Part of a small language model's weights.
Architecture: LayerNorm before each block, rotary positions, biases, attention and MLP in parallel, capped logits.
Training: a variant of SOAP for these matrices, 148M tokens.
Each number is 200 + 40 x the weight over its row's rms, rounded and kept within 0 to 999. Layers, rows and columns count from 0. The size before them is the row's rms in percent of the matrix's.

# layer 8 MLP up, 768x192, rms 0.284, rows 263-284, columns 32-63
101,202,195,158,208,257,171,157,225,206,157,211,106,165,228,216,171,116,131,237,210,301,301,236,226,245,209,209,178,159,214,141,205
103,215,229,152,278,244,196,181,170,249,187,140,193,183,208,228,160,214,79,193,207,123,222,211,186,189,157,175,234,141,260,160,204
100,176,159,246,224,188,181,167,262,180,109,164,201,228,179,213,238,214,218,159,195,157,139,218,152,242,197,242,188,300,198,198,261
102,261,160,163,254,197,263,138,197,202,191,187,198,219,219,276,151,110,205,110,191,240,237,238,201,134,164,142,202,208,255,201,195
103,191,235,202,252,208,265,216,156,93,204,219,208,262,179,246,177,176,188,239,217,240,191,143,178,197,218,254,222,253,185,215,194
105,181,217,162,190,193,227,237,211,197,186,177,200,128,215,194,251,153,208,183,226,202,257,221,178,158,149,139,268,275,140,228,182
096,197,194,219,319,181,178,208,141,173,122,166,225,212,197,198,194,201,77,147,97,267,212,247,147,163,190,216,185,176,193,218,236
095,161,205,203,275,167,155,208,153,170,237,212,167,165,165,156,159,204,222,220,181,167,251,278,222,217,174,221,136,185,271,141,185
104,183,275,211,184,146,158,145,231,196,256,218,221,169,189,253,198,170,181,268,173,264,157,183,208,210,97,200,142,202,201,198,210
090,197,200,175,227,100,228,265,199,214,180,115,226,161,178,179,167,219,139,276,186,207,162,258,225,124,141,154,276,241,236,204,183
100,196,212,204,207,192,238,179,191,209,202,242,219,185,158,146,200,141,175,148,175,278,242,246,210,160,160,217,193,191,201,249,196
101,224,170,168,194,188,202,206,200,199,186,190,172,238,195,272,181,138,169,189,184,217,214,181,205,157,144,311,225,233,192,186,87
095,185,266,193,180,195,208,242,292,162,214,195,212,193,190,263,226,180,188,226,298,202,250,208,172,206,152,286,258,191,243,238,139
122,224,217,205,180,179,212,286,182,275,171,203,153,240,219,152,218,169,237,231,114,146,201,188,205,239,197,235,199,226,263,228,209
098,206,234,227,270,133,169,175,181,213,212,166,232,189,231,180,205,228,280,189,214,234,241,212,171,235,247,274,217,255,228,151,197
094,244,253,209,223,115,195,237,271,187,210,154,242,163,267,202,134,268,163,151,250,149,287,256,177,180,103,246,220,253,160,114,185
094,285,151,235,185,191,183,276,214,175,251,132,211,160,205,218,231,226,145,188,227,222,151,198,241,167,186,195,231,219,172,207,172
101,177,218,245,233,229,192,237,176,181,162,156,127,155,113,193,154,233,135,176,120,209,240,212,187,228,275,189,198,244,223,260,198
092,166,263,143,283,174,237,232,185,118,157,209,198,307,200,158,217,153,229,211,180,182,233,231,150,208,275,164,170,170,213,256,227
100,159,241,181,166,252,119,143,145,169,177,252,146,224,128,198,193,119,183,274,157,168,296,151,215,199,230,218,230,258,255,220,129
096,192,198,278,174,157,146,191,170,239,197,175,199,228,156,270,137,228,207,235,153,177,231,184,191,261,194,161,209,219,141,153,174
104,231,175,201,133,177,174,287,96,261,231,151,222,248,175,183,176,205,177,200,197,182,249,289,207,186,162,177,255,218,238,148,101
# layer 8 MLP down (transposed), 768x192, rms 0.306, rows 263-283, columns 32-63
094,174,172,100,238,265,216,173,191,153,190,228,196,178,169,253,246,191,175,120,162,249,199,263,241,212,137,170,202,143,231,222,189
105,210,205,152,160,198,221,224,162,228,157,210,196,135,215,140,207,257,240,230,205,198,193,231,101,171,98,163,225,168,210,222,127
101,237,154,122,214,178,186,172,189,209,190,239,176,224,147,114,181,280,198,194,240,237,280,192,132,243,224,175,166,216,194,212,316
097,222,252,179,298,163,223,170,241,243,205,141,217,208,249,196,211,198,170,174,238,194,225,156,209,160,209,187,198,151,234,145,182
104,158,226,150,162,145,155,184,225,189,168,187,223,204,200,180,229,228,190,200,176,266,205,208,258,243,285,202,249,225,218,266,171
113,257,200,161,276,203,262,161,195,162,216,182,260,192,204,230,225,257,153,162,157,208,145,170,296,258,126,221,215,224,178,187,209
102,140,212,238,160,177,214,137,149,148,166,169,158,175,155,223,175,183,217,105,184,218,237,210,136,193,173,203,279,188,285,209,220
096,146,172,90,154,168,231,143,165,260,236,161,192,175,209,205,190,221,248,181,220,274,204,263,244,250,177,206,248,193,166,300,196
109,144,212,169,185,168,162,155,215,190,239,204,169,155,176,254,148,188,175,177,225,207,198,216,234,194,147,196,248,183,205,250,248
096,124,248,143,182,211,190,254,265,196,219,142,218,202,233,136,221,260,205,185,195,140,254,156,134,233,209,196,225,237,257,218,212
103,196,149,233,198,165,237,292,237,179,239,231,175,156,136,141,188,160,251,195,221,262,287,275,160,173,210,208,260,97,203,167,253
102,142,199,258,226,193,233,238,260,139,252,172,214,239,188,236,180,253,144,203,200,193,187,239,251,246,251,155,214,218,190,212,165
098,188,233,213,212,206,109,265,253,185,230,205,332,208,266,217,182,249,198,190,235,168,138,191,220,245,215,200,142,165,212,189,187
118,145,173,160,186,185,187,191,291,240,182,246,177,178,225,158,225,209,216,234,108,282,199,182,278,229,208,268,154,289,180,162,205
104,207,231,154,167,170,226,265,142,213,213,122,231,156,222,188,171,232,203,228,246,196,218,188,66,196,161,228,166,224,200,233,206
098,289,215,220,166,152,268,191,188,213,194,249,288,179,213,162,244,199,204,242,195,189,251,203,98,215,207,182,213,233,149,183,169
096,241,243,201,210,321,209,191,192,175,203,359,205,177,236,182,168,240,247,195,213,213,142,129,158,222,168,228,168,222,167,147,179
107,207,220,157,190,239,160,222,184,253,237,179,162,163,158,205,247,204,156,149,208,123,192,235,196,231,269,228,132,197,220,122,237
097,158,222,209,196,196,271,248,239,136,134,153,199,203,258,174,209,231,255,187,224,178,237,229,204,199,232,230,214,166,149,198,198
101,171,250,201,241,239,187,271,216,194,177,184,152,172,204,148,181,157,179,172,291,205,187,268,224,179,217,192,157,182,134,230,92
096,189,259,219,230,173,178,206,194,233,202,216,223,133,164,217,173,203,235,210,267,158,185,154,314,234,253,183,195,186,152,233,219